Weights of a small transformer language model.
Size: 16 layers, width 256, 8 heads of 64, MLP 1024 SwiGLU, vocabulary 8192, 23.1M parameters.
Architecture: rotary positions, no biases in attention or MLP, tied embeddings.
Training: a variant of Muon for these matrices, 903M tokens.
Each number is 200 + 40 x the weight over its row's rms, rounded and kept within 0 to 999. Layers, rows and columns count from 0. The size before them is the row's rms in percent of the matrix's.

# layer 8 attention query, 512x256, rms 0.12, rows 333-383, columns 224-255
086,157,228,173,209,150,228,191,278,100,219,136,197,182,244,206,233,183,140,205,258,194,205,201,179,134,165,182,222,209,187,228,215
091,176,215,180,226,158,262,211,163,279,163,216,151,153,288,170,226,148,211,202,103,199,236,174,156,200,259,207,185,201,183,211,184
077,204,251,193,200,221,162,235,183,229,199,215,206,234,176,190,215,157,184,174,167,220,217,191,175,230,216,241,129,173,256,156,160
090,190,112,146,174,146,202,198,186,196,149,190,295,249,268,180,215,198,226,220,188,203,226,185,219,157,215,188,172,187,187,250,165
092,115,148,227,204,182,191,228,234,227,220,159,231,199,202,215,88,180,147,222,169,178,298,110,181,228,199,126,203,274,117,137,244
088,251,241,193,252,202,177,223,181,207,178,176,284,169,186,189,201,200,209,175,257,204,242,148,192,235,182,249,223,192,186,162,170
086,225,263,176,181,250,233,181,208,180,254,282,188,222,186,171,208,128,228,154,201,171,283,231,250,189,194,178,248,235,195,241,275
090,197,123,130,195,174,177,214,137,192,167,158,145,311,242,185,256,225,186,172,180,218,225,186,177,220,139,292,224,200,145,178,190
087,202,228,227,132,188,192,284,133,175,201,173,186,217,146,159,211,243,279,115,162,199,158,217,250,179,188,268,121,143,211,112,168
092,200,142,166,210,202,275,214,166,231,179,221,156,204,218,157,149,190,163,269,163,241,196,153,211,192,251,198,206,171,208,183,261
092,137,256,233,198,223,188,205,239,213,139,223,195,189,173,217,171,250,216,242,175,182,235,160,137,190,220,201,229,143,275,188,243
089,204,258,176,167,138,288,250,190,218,288,236,155,192,197,181,246,194,166,164,126,190,106,237,243,260,238,173,232,129,195,233,124
087,186,169,201,258,231,185,112,151,191,144,252,97,266,224,210,196,232,192,173,225,227,249,220,214,214,234,234,187,192,251,156,252
089,248,113,204,136,196,245,216,181,181,185,176,188,205,209,202,106,220,198,250,178,188,209,261,154,225,259,140,190,209,169,144,189
092,194,269,173,222,147,148,94,275,148,197,205,200,231,164,179,159,234,204,236,185,246,208,155,218,157,276,218,191,190,196,156,136
095,209,187,256,172,191,179,203,180,214,198,242,187,146,245,242,170,274,134,238,197,192,207,184,245,208,271,248,237,272,268,163,199
090,183,193,113,144,219,203,194,180,223,226,242,206,157,243,114,249,238,216,206,227,161,174,178,266,215,179,213,205,184,185,128,143
089,182,103,188,225,208,189,263,122,183,187,284,220,154,218,173,205,198,138,181,155,132,203,265,236,217,204,148,143,166,286,210,224
097,212,283,231,180,136,209,257,186,155,243,211,212,192,214,213,267,235,186,157,171,245,334,203,164,173,149,212,209,224,133,307,206
080,169,219,155,182,223,256,202,239,205,205,175,170,233,259,221,214,192,213,310,228,235,228,182,153,255,196,184,173,275,173,141,190
074,219,115,212,223,208,151,144,211,160,269,216,235,182,51,177,224,216,268,184,184,228,205,231,190,177,200,254,208,178,275,187,215
078,226,223,147,221,170,192,103,191,235,239,238,225,191,237,248,247,179,136,209,189,135,253,185,249,130,211,166,342,131,229,182,140
080,232,90,227,277,148,159,222,174,266,242,225,249,146,285,246,184,217,131,115,231,143,177,170,227,186,212,281,212,215,240,177,204
082,203,241,262,224,194,184,212,128,177,219,215,184,116,291,268,207,188,223,175,234,260,246,153,232,229,226,214,144,226,118,255,221
084,193,203,198,281,210,230,263,246,214,245,186,195,167,181,216,206,216,141,198,169,225,136,293,249,215,148,122,228,225,202,275,123
084,124,215,239,178,188,220,231,252,167,189,235,178,237,222,128,236,157,151,195,78,113,180,183,252,208,200,209,141,260,222,185,179
084,183,184,178,262,202,176,159,224,163,127,164,255,209,158,170,180,231,234,190,234,170,236,213,244,226,116,278,248,208,246,179,163
079,160,194,147,180,174,141,155,132,180,191,127,144,249,205,153,240,218,177,153,146,215,218,198,249,270,249,263,222,297,188,196,193
081,260,199,249,253,164,157,200,185,243,111,184,220,187,252,207,188,280,277,195,297,256,111,168,213,141,169,186,142,201,290,191,199
085,249,226,144,188,166,181,160,165,258,233,218,239,216,148,198,172,143,147,174,177,190,267,228,172,281,203,217,200,224,224,180,161
079,265,153,218,182,211,175,175,170,214,250,153,216,168,139,240,134,216,264,268,254,196,166,143,177,259,232,218,138,203,227,242,202
083,196,156,267,166,214,258,213,227,194,187,177,252,260,215,228,202,154,239,173,212,229,201,162,204,245,196,211,265,194,219,220,218
084,206,112,242,143,238,176,232,214,201,309,234,184,206,158,161,213,214,144,276,260,204,210,198,219,257,209,184,177,194,141,200,200
094,215,242,208,244,177,193,182,219,215,240,219,195,234,214,219,285,193,210,206,218,211,189,244,154,186,161,230,156,196,192,143,193
082,210,239,234,201,222,146,222,176,203,177,182,188,154,168,198,227,138,211,162,172,207,263,216,207,184,141,185,127,155,229,181,235
097,262,208,152,182,190,205,170,178,173,160,166,188,199,196,222,175,246,183,265,193,247,201,205,144,249,246,166,189,215,156,229,191
091,153,222,218,150,126,225,214,152,201,172,249,185,82,231,211,191,180,206,206,171,258,251,204,187,188,192,98,282,266,239,229,115
087,155,204,215,109,263,251,203,192,103,189,211,247,246,187,157,173,172,193,127,207,257,134,232,187,218,244,253,237,253,191,205,151
096,172,220,173,213,203,217,183,185,233,222,169,148,210,153,182,254,156,238,221,128,226,231,229,203,172,241,174,206,225,256,296,166
091,141,218,211,241,175,250,215,238,204,167,194,190,167,160,160,241,185,321,231,175,232,171,162,247,174,270,166,228,141,183,220,193
088,179,137,167,288,221,154,205,190,254,211,236,199,214,134,195,194,234,217,244,189,233,199,120,249,224,192,167,170,215,217,238,136
085,213,139,209,156,154,233,180,77,166,207,217,247,132,169,147,175,204,202,206,187,210,173,171,166,191,143,145,263,191,183,148,209
091,182,206,221,207,183,205,172,154,252,212,187,260,198,200,156,96,177,176,220,220,137,183,231,147,271,186,297,124,156,235,235,158
096,173,195,274,178,205,237,162,213,256,224,201,206,161,230,187,224,248,171,130,209,177,185,178,181,220,204,191,213,194,218,188,186
089,215,142,236,233,205,191,223,204,221,202,194,203,231,225,225,93,208,189,231,159,158,214,167,220,179,240,254,185,210,217,241,128
089,184,215,207,147,154,315,156,188,223,203,179,253,171,215,213,171,176,167,143,132,195,203,177,202,205,181,225,130,206,205,92,231
095,152,134,237,212,190,214,200,199,187,167,191,210,255,242,122,217,238,238,283,195,177,187,208,252,174,201,175,145,265,233,170,190
084,250,119,192,200,235,197,172,221,243,230,230,144,217,179,161,216,184,187,186,213,231,257,218,198,223,230,222,269,224,193,155,201
088,166,271,220,161,246,224,187,172,143,150,220,251,148,200,208,187,148,190,207,232,239,216,236,244,174,118,138,210,271,245,194,232
085,164,146,191,226,262,133,187,177,197,181,218,205,193,204,232,202,221,187,232,150,223,187,199,237,184,196,129,219,87,200,195,220
097,191,121,188,205,197,178,252,221,92,226,178,174,187,191,175,250,200,240,251,226,276,148,164,217,217,159,244,133,190,244,267,215
# layer 8 attention key, 512x256, rms 0.124, rows 333-383, columns 224-255
084,201,157,199,214,139,166,236,178,210,196,218,251,191,110,233,226,224,151,182,235,227,203,167,179,253,221,189,197,163,220,125,168
090,246,252,200,256,220,256,101,178,189,87,177,179,199,169,183,262,191,186,193,240,120,234,174,213,187,236,243,232,143,193,194,230
106,191,143,229,196,285,132,191,228,174,186,163,198,267,147,173,146,196,141,181,270,203,204,161,127,212,190,195,216,202,234,194,192
086,254,202,248,182,226,175,192,172,199,178,195,165,183,162,102,197,245,173,119,181,135,169,212,169,235,231,189,229,218,210,123,281
083,189,197,186,122,215,221,216,195,169,181,239,200,149,204,209,275,216,238,213,263,197,211,191,273,203,161,226,242,152,213,220,239
087,190,140,164,210,252,151,204,234,216,199,263,183,191,153,122,280,197,200,269,206,181,164,238,232,238,252,204,167,228,238,205,158
087,228,257,199,197,213,205,184,193,175,157,216,175,209,251,151,233,211,149,232,239,189,175,139,182,232,167,240,120,148,218,180,164
083,226,237,300,162,245,265,203,263,206,167,240,284,121,199,244,174,189,232,158,219,275,206,211,223,198,220,215,200,139,211,249,182
089,259,117,161,195,219,154,195,131,193,196,209,211,217,153,125,135,142,204,216,240,234,128,277,117,202,179,106,218,228,240,242,172
089,164,181,207,199,183,256,181,223,224,162,223,317,228,223,199,193,146,209,186,195,205,240,170,244,194,138,245,235,227,117,193,251
091,203,190,159,211,186,227,166,193,248,187,223,231,166,203,206,192,164,185,207,188,238,246,155,240,177,174,213,296,250,132,210,186
092,165,171,195,85,210,211,238,321,228,198,223,259,244,227,254,235,245,158,191,189,204,251,190,202,121,142,244,256,172,244,158,274
088,214,196,204,166,162,216,220,198,207,181,186,215,164,179,197,257,226,253,237,240,192,237,112,185,174,157,187,177,228,168,136,234
087,212,137,208,188,210,195,225,243,234,132,198,211,180,147,177,193,150,147,220,219,239,256,189,217,194,183,193,243,199,166,141,221
087,192,96,203,215,212,199,193,139,200,200,158,206,215,196,199,285,243,174,215,243,171,191,262,156,252,162,206,244,194,192,171,249
083,214,192,232,217,175,230,203,216,174,170,258,138,260,174,159,241,151,215,203,132,194,173,201,203,308,240,229,166,283,121,198,260
085,189,203,329,228,245,211,227,198,139,153,239,238,176,215,260,268,169,218,205,248,214,194,138,175,147,152,174,191,199,247,215,173
091,201,206,206,192,198,190,171,167,188,208,154,162,179,200,186,83,274,254,183,231,234,164,161,212,193,197,236,203,267,162,204,197
093,187,193,235,162,249,154,240,260,172,241,195,203,184,171,169,204,196,193,220,161,164,207,174,103,229,197,200,243,218,253,191,256
077,207,195,198,209,195,208,164,218,152,203,250,209,176,257,214,201,154,173,239,191,157,260,234,181,150,223,154,214,140,228,210,215
076,225,193,206,216,239,283,160,159,270,189,236,235,159,225,133,153,231,246,186,259,206,158,232,193,264,179,240,215,182,190,231,91
075,213,259,253,269,224,248,239,156,236,274,179,216,228,205,98,186,162,270,203,226,233,188,188,140,171,179,222,151,231,190,242,154
070,228,199,219,174,230,149,216,187,248,237,183,199,147,145,219,143,239,161,247,158,187,178,205,194,122,150,183,182,217,275,208,233
087,150,228,158,172,174,109,241,202,172,174,163,198,209,151,217,187,124,162,226,131,150,277,168,279,171,150,238,244,194,187,215,230
085,230,231,198,205,96,251,217,185,220,277,234,190,214,156,236,186,149,274,193,138,211,175,155,189,171,226,218,243,175,190,202,165
082,194,140,206,140,268,243,181,267,227,197,213,158,270,164,228,150,245,168,259,219,201,290,174,160,200,254,290,213,156,206,276,271
084,186,162,262,259,216,193,214,185,229,149,189,175,193,182,258,207,180,210,239,202,284,179,212,232,205,159,174,177,227,150,186,196
078,166,205,149,187,202,229,197,234,238,159,279,263,232,246,235,151,240,143,153,173,115,223,137,199,166,232,240,264,125,195,165,262
085,218,212,167,140,206,208,196,164,213,252,198,192,210,187,210,226,222,133,266,151,171,186,300,188,299,238,162,182,127,179,231,291
089,205,149,234,195,192,177,210,168,224,235,207,182,161,224,198,256,258,236,261,257,149,87,243,179,169,205,236,181,258,175,196,181
087,221,254,208,229,180,219,168,171,185,228,199,224,178,201,200,279,218,184,215,177,163,158,211,200,187,174,259,190,188,182,211,241
089,148,202,227,172,226,125,157,149,241,211,215,170,194,213,151,180,222,107,230,228,279,277,205,171,269,209,171,156,221,189,188,243
086,230,201,153,201,141,187,163,184,204,198,212,190,208,171,236,226,170,181,105,167,209,196,213,198,218,173,193,257,286,179,204,189
085,208,105,236,251,273,172,204,183,159,256,163,215,218,166,169,205,211,237,209,185,223,175,224,160,205,214,213,139,213,184,184,219
081,228,189,229,240,193,275,136,91,229,191,144,204,217,214,201,207,225,240,184,158,244,121,287,186,174,199,186,154,214,226,153,196
088,182,195,246,269,185,191,185,161,261,230,207,164,224,185,112,225,249,279,187,211,174,160,222,198,197,125,237,193,216,192,187,241
090,193,191,168,118,198,211,142,156,206,294,168,219,206,236,211,165,204,146,254,213,283,144,130,231,236,223,195,192,202,205,199,206
085,201,272,201,224,182,205,225,176,288,235,266,167,159,114,192,225,166,183,210,257,145,133,255,211,168,164,177,165,196,231,164,248
089,195,135,234,124,208,151,242,220,167,123,145,236,207,179,224,211,148,160,127,185,239,208,191,203,205,214,237,161,251,209,171,192
082,195,201,208,160,256,162,158,178,147,110,196,181,198,220,234,107,172,139,186,184,215,252,216,261,158,160,161,186,175,237,165,248
087,198,205,201,152,197,193,114,195,134,182,169,228,167,282,247,197,209,124,191,192,174,215,161,204,203,179,280,246,226,176,170,255
088,153,127,149,197,211,128,166,196,238,181,200,182,201,136,236,184,199,205,216,215,221,219,170,264,163,209,269,236,193,224,262,199
086,209,221,209,230,296,212,238,158,114,188,187,233,256,248,191,224,206,207,219,255,155,179,171,259,190,297,216,192,240,128,227,212
085,230,288,210,255,131,235,160,219,203,186,217,216,171,214,159,154,216,192,283,142,187,163,244,156,171,165,168,145,273,170,239,172
088,158,209,150,192,199,179,180,155,172,211,255,223,112,272,195,232,185,156,214,248,154,206,149,151,239,205,218,306,264,235,149,206
093,245,240,277,130,244,161,259,255,197,202,202,226,246,165,207,203,221,170,263,161,183,202,217,212,253,202,244,272,206,219,203,218
090,176,228,186,297,188,198,169,186,162,183,281,187,170,212,188,198,195,189,263,163,211,215,206,176,282,203,175,187,223,251,175,175
080,177,198,227,200,201,173,225,217,187,194,167,132,224,157,153,195,201,196,175,280,169,188,201,138,155,192,283,177,174,189,299,160
087,208,144,231,196,213,178,257,199,146,225,252,203,216,218,183,154,262,224,172,156,130,190,147,146,177,222,244,159,238,236,167,255
082,170,254,258,114,194,207,171,196,212,127,153,257,192,227,174,140,222,217,158,167,301,183,260,226,259,237,169,179,268,164,142,157
088,194,178,211,279,206,229,220,201,174,239,167,193,283,193,225,208,225,151,157,215,171,166,200,180,209,246,244,160,232,134,166,187
# layer 8 attention value, 512x256, rms 0.163, rows 320-375, columns 224-255
094,188,224,272,219,239,202,275,231,154,233,209,173,214,259,214,242,201,181,202,190,135,216,135,211,246,235,221,227,215,135,202,224
102,286,209,187,220,155,213,165,256,235,239,180,158,253,177,122,280,114,164,253,186,203,156,156,194,161,136,234,279,184,165,228,169
090,184,179,323,207,217,167,186,272,201,186,238,182,239,242,187,206,179,151,154,104,250,183,220,265,237,207,217,237,157,185,273,139
098,140,234,158,215,185,212,172,188,239,284,209,219,191,154,210,223,248,271,228,248,212,203,196,239,240,204,208,218,179,209,259,149
098,249,152,132,218,238,186,235,207,146,238,288,232,207,225,247,252,198,147,226,184,208,215,152,198,175,222,199,148,301,170,150,214
104,167,179,271,190,266,176,232,204,206,161,183,142,233,175,184,221,154,198,205,139,205,196,203,203,258,175,218,237,255,245,195,255
096,189,265,175,194,199,106,189,234,174,199,167,173,180,161,194,205,123,235,246,170,233,297,211,175,272,291,174,200,124,155,183,219
096,251,159,271,193,189,126,171,208,232,249,176,255,218,241,147,205,201,185,136,187,214,193,187,116,223,160,129,138,194,213,210,231
105,129,249,143,212,173,92,157,222,168,196,194,180,225,231,256,144,177,201,189,206,129,136,184,204,207,133,208,183,240,184,257,208
102,192,135,267,191,246,222,224,170,248,139,187,272,213,174,228,166,156,220,210,174,191,220,238,265,164,204,238,169,205,147,208,205
093,213,188,197,210,241,187,148,180,176,211,259,221,205,165,234,175,146,209,190,254,248,193,192,155,180,166,258,192,228,270,183,250
096,205,224,174,170,144,236,203,201,244,184,124,186,188,206,209,205,214,251,187,140,221,282,193,131,180,259,135,195,257,211,127,167
103,198,138,136,212,161,226,201,227,289,208,180,218,264,192,78,225,184,208,221,192,247,163,208,206,223,226,215,188,189,211,206,194
097,209,235,158,200,288,112,203,266,247,210,211,149,194,180,193,248,202,172,186,241,162,209,177,171,246,202,266,260,188,201,158,216
103,179,196,200,272,188,231,226,197,192,194,175,182,231,280,230,193,208,177,188,224,218,204,282,228,174,268,221,227,202,207,277,244
095,141,127,201,247,230,187,135,165,214,230,229,218,163,221,280,218,94,232,276,98,220,218,159,230,266,190,216,204,197,147,241,171
099,176,105,228,214,166,197,263,160,213,254,252,157,232,203,195,220,207,223,140,158,194,198,206,207,118,262,137,230,222,181,190,232
097,268,165,151,275,221,209,190,196,186,220,217,228,211,227,259,158,239,204,334,229,159,215,277,199,213,207,168,191,150,214,200,164
100,265,195,155,189,192,242,237,155,157,175,195,136,224,182,230,220,223,250,168,186,123,201,140,150,192,75,196,255,204,163,235,241
108,272,265,226,191,233,209,219,187,226,232,209,152,165,158,210,215,165,259,183,190,213,199,192,127,170,185,209,135,183,196,218,180
097,182,183,176,209,130,153,219,187,223,202,222,178,242,184,230,116,235,201,229,207,223,173,241,162,188,203,209,161,161,206,138,161
095,281,270,194,157,225,202,246,187,171,191,194,214,199,214,176,178,146,194,179,118,225,199,137,206,223,146,244,206,230,152,211,267
090,150,202,217,183,215,228,135,271,199,153,245,120,193,278,220,163,178,163,279,220,205,122,156,257,128,221,158,216,248,212,190,213
098,230,144,261,205,241,160,130,163,190,158,139,152,145,277,196,226,198,290,225,161,194,300,222,257,214,214,187,215,222,130,174,180
098,169,201,242,175,172,222,234,242,139,212,136,119,221,163,172,187,200,235,183,224,232,165,123,189,164,206,129,219,202,305,218,204
097,202,230,153,168,259,130,228,218,195,220,154,205,223,138,145,192,157,211,233,217,195,195,322,191,209,264,213,165,211,272,242,135
099,147,208,213,170,221,178,186,213,211,198,144,297,246,259,139,283,159,176,175,197,173,304,181,206,163,218,256,191,207,237,201,155
092,208,317,223,311,235,165,183,214,276,196,212,181,231,205,192,221,244,139,203,160,138,159,203,133,280,261,219,203,267,186,270,204
091,199,212,175,210,174,277,203,187,100,142,246,225,231,238,299,293,262,217,219,244,179,182,201,180,154,155,275,146,218,217,230,149
093,181,229,230,143,179,250,164,150,213,178,141,208,179,244,181,147,167,111,251,167,219,226,224,138,177,185,196,237,183,147,173,175
095,220,221,258,218,308,63,172,161,236,169,163,167,201,209,168,190,220,209,205,217,281,251,251,192,165,262,268,271,206,191,243,223
103,142,147,170,163,203,151,214,163,258,213,196,193,149,224,222,259,233,202,240,224,241,187,154,223,154,194,213,206,146,226,215,197
101,179,233,296,196,217,248,204,225,201,236,172,221,143,247,201,214,214,128,186,195,202,222,179,147,176,184,206,136,261,211,198,187
095,213,134,298,188,266,183,107,231,214,264,227,175,203,199,144,174,249,191,271,217,172,168,209,205,270,186,138,233,201,124,167,213
098,206,143,225,209,217,229,172,217,177,244,163,136,146,202,198,210,260,169,251,245,206,169,176,173,218,273,220,185,212,204,175,167
094,213,262,147,258,200,186,200,195,162,202,211,143,120,256,206,233,202,219,114,158,247,130,196,199,189,217,175,200,263,152,257,219
096,223,289,254,197,225,128,250,238,154,239,148,185,183,224,220,210,156,226,235,188,180,221,188,169,102,220,113,197,253,206,226,196
099,168,152,120,258,158,160,201,132,202,153,126,225,214,247,197,197,210,173,285,206,253,269,213,274,123,189,163,259,206,171,241,143
095,185,161,179,115,205,181,144,230,177,177,203,212,177,163,140,230,279,137,275,220,215,183,251,185,183,110,105,169,257,243,189,138
096,164,243,224,262,129,198,184,181,253,148,114,259,222,224,198,193,129,237,113,269,200,189,232,169,221,137,174,137,185,175,228,224
101,149,206,150,124,130,161,170,146,227,187,242,249,251,144,244,245,250,190,176,221,225,172,265,185,246,282,216,236,194,128,141,233
092,245,291,180,230,163,224,226,186,192,203,221,175,252,146,156,176,163,176,197,187,224,282,212,224,232,155,135,207,203,226,222,169
090,203,185,262,196,148,261,252,126,166,271,222,225,108,210,211,149,181,192,156,161,193,215,205,228,130,196,167,208,181,195,189,183
098,259,253,122,257,183,261,300,229,217,253,114,180,180,265,191,198,206,185,199,172,141,215,159,112,228,186,116,212,253,187,173,235
092,210,239,214,259,239,163,191,217,212,241,172,218,172,255,200,139,233,172,260,289,274,172,224,179,185,139,216,210,251,263,165,180
091,187,141,234,211,222,216,249,217,215,243,177,103,167,190,203,282,190,254,199,210,181,195,244,198,215,163,233,175,109,98,234,223
100,270,185,227,238,329,226,98,151,162,165,190,158,185,143,196,199,163,154,219,155,226,185,164,143,220,210,186,295,224,249,185,240
094,205,205,167,219,269,142,191,186,141,230,157,245,194,135,207,164,196,204,166,228,195,169,165,261,265,240,218,177,188,208,129,218
101,214,262,243,157,260,194,158,154,188,143,201,228,240,218,252,172,252,203,198,260,234,146,231,217,174,247,132,224,233,255,168,238
097,236,189,142,179,249,197,176,137,139,204,124,294,215,194,168,159,202,254,142,240,197,167,229,159,216,168,227,221,223,200,192,221
095,247,226,155,193,173,233,262,136,228,133,144,78,200,186,252,212,267,137,182,142,157,140,212,241,240,188,214,195,194,190,150,251
098,161,191,222,194,280,179,173,139,178,241,161,272,184,230,210,282,223,198,194,273,206,250,206,130,147,219,163,222,208,201,211,177
093,193,194,192,122,226,209,238,140,164,195,239,229,173,234,199,184,224,193,156,209,217,196,183,202,165,152,241,234,244,210,307,256
105,205,234,271,140,221,223,247,198,251,233,244,246,182,119,199,174,199,206,179,211,262,170,243,221,185,179,204,191,221,298,167,200
099,225,229,194,231,213,267,184,208,186,178,224,215,283,167,243,142,197,232,215,172,194,258,221,187,166,199,184,119,219,126,156,250
091,208,72,204,231,233,234,212,239,225,317,220,132,253,183,143,182,231,267,264,210,212,186,163,197,214,196,180,186,229,209,299,245
# layer 8 attention output (transposed), 512x256, rms 0.104, rows 320-375, columns 224-255
093,215,263,134,239,211,197,180,234,212,163,180,161,215,238,231,258,240,222,174,129,172,245,162,249,218,211,238,235,174,170,209,241
105,214,117,240,163,136,229,214,188,197,225,162,127,199,187,266,187,154,145,231,182,202,166,163,174,201,151,191,268,219,202,148,164
091,220,132,234,215,215,210,167,232,187,249,210,247,231,268,132,268,155,242,135,242,275,134,266,208,177,236,208,223,176,195,132,233
102,123,251,168,197,225,204,182,202,204,273,209,191,173,168,238,245,233,162,242,205,221,162,241,161,182,208,176,191,217,216,240,165
100,175,135,231,210,157,275,226,233,214,165,175,187,187,290,211,185,209,216,203,216,241,163,114,255,195,253,170,225,249,145,200,254
109,137,219,234,229,238,201,241,279,191,168,124,133,274,220,168,297,177,232,175,217,251,212,324,239,237,183,228,229,261,201,217,257
096,234,162,240,200,256,232,163,236,192,143,221,168,156,166,258,210,166,211,239,191,261,307,164,210,209,273,231,192,136,141,222,210
089,238,160,234,165,239,197,213,223,247,174,188,230,179,196,214,232,206,189,152,197,246,232,164,140,244,220,185,136,164,220,193,144
106,168,233,186,183,134,141,194,129,193,267,189,243,179,158,232,208,170,272,183,148,212,172,253,171,169,161,177,186,212,168,255,337
101,201,187,239,218,150,151,218,110,240,235,201,236,199,171,225,255,220,259,237,146,140,202,263,233,180,214,265,193,179,156,243,143
087,194,162,132,208,194,235,158,155,132,214,257,231,201,146,233,226,185,254,214,231,199,210,211,183,201,116,265,137,205,251,200,236
097,244,265,180,174,115,203,191,155,244,158,190,173,179,201,230,170,253,185,152,97,195,246,200,188,212,199,179,296,223,273,185,210
104,251,196,178,190,217,185,185,136,188,204,203,175,199,192,147,160,127,167,223,146,178,223,217,201,224,225,220,162,222,197,222,145
098,216,225,272,215,241,185,191,234,201,160,238,171,146,189,210,303,202,173,194,236,161,237,199,127,249,166,183,220,186,246,186,215
107,265,165,182,206,166,176,170,177,152,197,227,234,183,222,231,238,187,210,207,226,196,184,243,208,139,220,229,193,186,269,214,174
093,226,153,137,232,238,141,198,223,120,222,190,222,229,251,239,215,216,130,223,71,201,133,206,217,204,204,211,215,188,174,206,193
097,187,135,229,184,230,191,210,255,229,206,218,211,216,180,187,240,200,223,134,230,163,173,298,312,152,205,231,269,191,217,148,183
102,254,271,168,213,197,225,161,210,250,235,183,243,179,212,228,106,209,189,258,177,163,208,263,276,234,192,154,262,216,190,202,118
102,236,226,198,210,229,242,175,217,160,198,234,163,189,179,233,200,217,223,197,240,208,179,206,272,216,102,209,303,299,221,241,148
105,228,190,205,194,245,211,179,217,197,165,178,129,190,208,284,91,195,169,200,237,228,132,172,145,230,154,174,155,210,238,212,154
095,215,174,167,159,158,192,241,193,305,208,222,131,218,181,209,164,237,157,197,230,200,232,248,182,206,253,176,84,212,219,149,207
093,228,243,176,234,164,197,191,202,190,251,177,247,189,181,223,246,202,220,120,200,157,113,195,178,160,218,267,188,175,230,221,208
088,233,195,217,168,205,213,152,190,172,140,227,221,209,281,213,196,227,209,263,174,182,218,183,206,154,181,165,135,249,197,96,161
102,212,148,298,239,263,190,187,165,198,248,120,176,210,226,148,200,202,213,133,177,202,259,187,234,212,252,211,225,190,146,88,206
103,136,115,189,184,212,225,220,214,216,237,192,121,158,194,198,187,143,240,226,189,207,96,168,194,229,192,172,203,179,220,193,222
101,215,201,215,122,272,173,246,195,140,226,175,190,250,138,168,169,86,242,203,142,194,247,233,196,219,168,247,163,228,222,253,202
097,101,143,266,120,223,239,166,247,207,222,151,223,242,213,196,214,235,207,231,197,176,173,210,182,236,200,202,224,175,208,163,250
092,175,301,185,269,202,110,213,204,256,206,205,178,226,221,141,240,268,201,185,216,171,158,203,171,343,221,198,185,243,173,251,193
092,256,225,197,185,159,283,109,201,174,110,257,133,234,306,266,262,235,231,173,140,256,148,193,229,221,117,227,191,210,247,215,233
093,197,240,197,147,202,293,186,123,215,194,222,266,191,229,194,190,206,91,243,211,171,245,207,187,187,174,73,235,152,153,142,212
092,246,189,329,204,259,206,230,269,237,151,221,187,222,214,234,166,187,219,158,227,233,184,215,176,186,199,199,233,218,141,201,219
106,237,175,197,196,312,217,188,149,248,221,134,214,185,265,226,267,163,127,281,237,212,225,162,232,249,190,149,192,255,168,180,204
100,233,211,183,192,232,192,179,194,162,147,216,173,207,226,242,231,293,201,169,218,234,207,150,172,220,203,257,164,229,317,147,189
096,182,157,216,193,267,190,165,225,244,301,185,193,205,211,172,178,184,247,172,250,146,148,223,265,216,198,247,202,147,122,227,209
101,216,233,180,191,224,192,165,227,237,221,159,144,281,251,187,156,285,192,221,180,214,188,131,197,243,212,239,131,222,215,191,102
098,178,265,192,185,148,228,180,267,200,251,222,157,137,244,160,182,146,157,157,151,223,165,250,248,101,169,167,227,254,144,150,228
099,185,222,285,228,203,214,245,260,218,312,209,186,307,230,289,158,160,276,266,178,181,262,196,158,162,171,171,227,167,244,211,220
098,203,184,184,182,168,227,211,182,90,184,140,296,192,230,209,198,268,196,188,220,174,158,186,320,185,231,173,206,250,221,187,226
096,181,253,213,185,162,182,176,247,112,182,167,228,155,207,178,220,163,195,263,173,215,191,192,131,254,178,177,135,269,221,169,123
096,222,213,172,232,165,221,200,186,237,93,181,251,167,249,215,247,159,280,146,210,166,179,237,167,186,222,206,131,219,160,220,238
100,192,155,156,154,210,202,198,147,254,236,205,156,236,172,209,224,200,139,209,241,192,223,242,167,198,214,227,209,157,121,198,239
094,234,261,235,160,198,189,133,170,154,229,221,179,230,226,237,148,205,181,234,202,190,195,128,243,179,190,178,287,244,187,176,174
093,201,256,233,195,125,230,270,183,247,179,251,200,149,272,230,182,227,135,196,129,210,286,156,227,193,175,177,211,182,128,193,197
104,181,236,82,195,190,221,260,233,192,234,252,241,204,197,229,153,213,178,156,156,152,203,197,158,295,157,168,160,207,213,169,201
090,223,233,224,248,178,143,172,184,226,248,211,180,140,259,182,131,200,134,195,246,248,150,170,139,174,103,246,261,237,329,236,207
095,252,185,157,245,257,115,154,229,153,245,115,151,176,124,179,288,160,227,240,224,254,158,199,276,210,185,231,173,203,151,137,207
102,269,199,247,242,246,211,227,214,200,143,245,224,221,168,186,218,252,230,228,179,242,182,200,155,222,172,237,136,196,236,219,164
094,157,223,180,253,235,156,193,198,294,219,182,205,221,82,181,166,228,225,173,217,255,202,139,242,186,196,285,254,226,137,154,211
105,253,286,271,172,226,283,223,217,169,257,165,194,224,186,202,206,241,211,202,183,233,171,218,222,148,204,129,199,252,236,236,148
098,237,115,270,239,238,168,152,223,178,178,205,231,219,193,174,182,220,266,200,178,163,198,161,184,243,293,248,155,234,181,195,231
095,224,130,182,188,236,191,244,163,247,168,177,117,184,202,241,156,219,221,205,179,144,160,209,205,246,131,229,244,95,211,198,196
101,140,200,330,225,261,168,220,165,271,214,208,221,211,198,221,181,223,216,261,193,200,216,197,152,169,138,177,208,174,223,225,164
099,222,241,190,178,186,148,221,120,186,200,236,200,199,225,182,220,196,199,187,185,211,121,241,164,141,158,210,135,195,176,196,283
112,214,232,250,185,197,268,281,150,312,187,241,257,209,227,238,156,193,196,271,243,215,139,220,145,203,182,161,193,190,221,233,221
100,266,241,181,246,204,277,183,200,197,200,197,275,304,236,291,126,195,238,204,211,252,201,158,159,171,206,238,185,239,115,238,195
094,185,147,157,211,228,228,253,222,191,218,110,267,232,217,167,125,202,260,194,232,174,176,164,267,204,235,210,184,145,297,217,138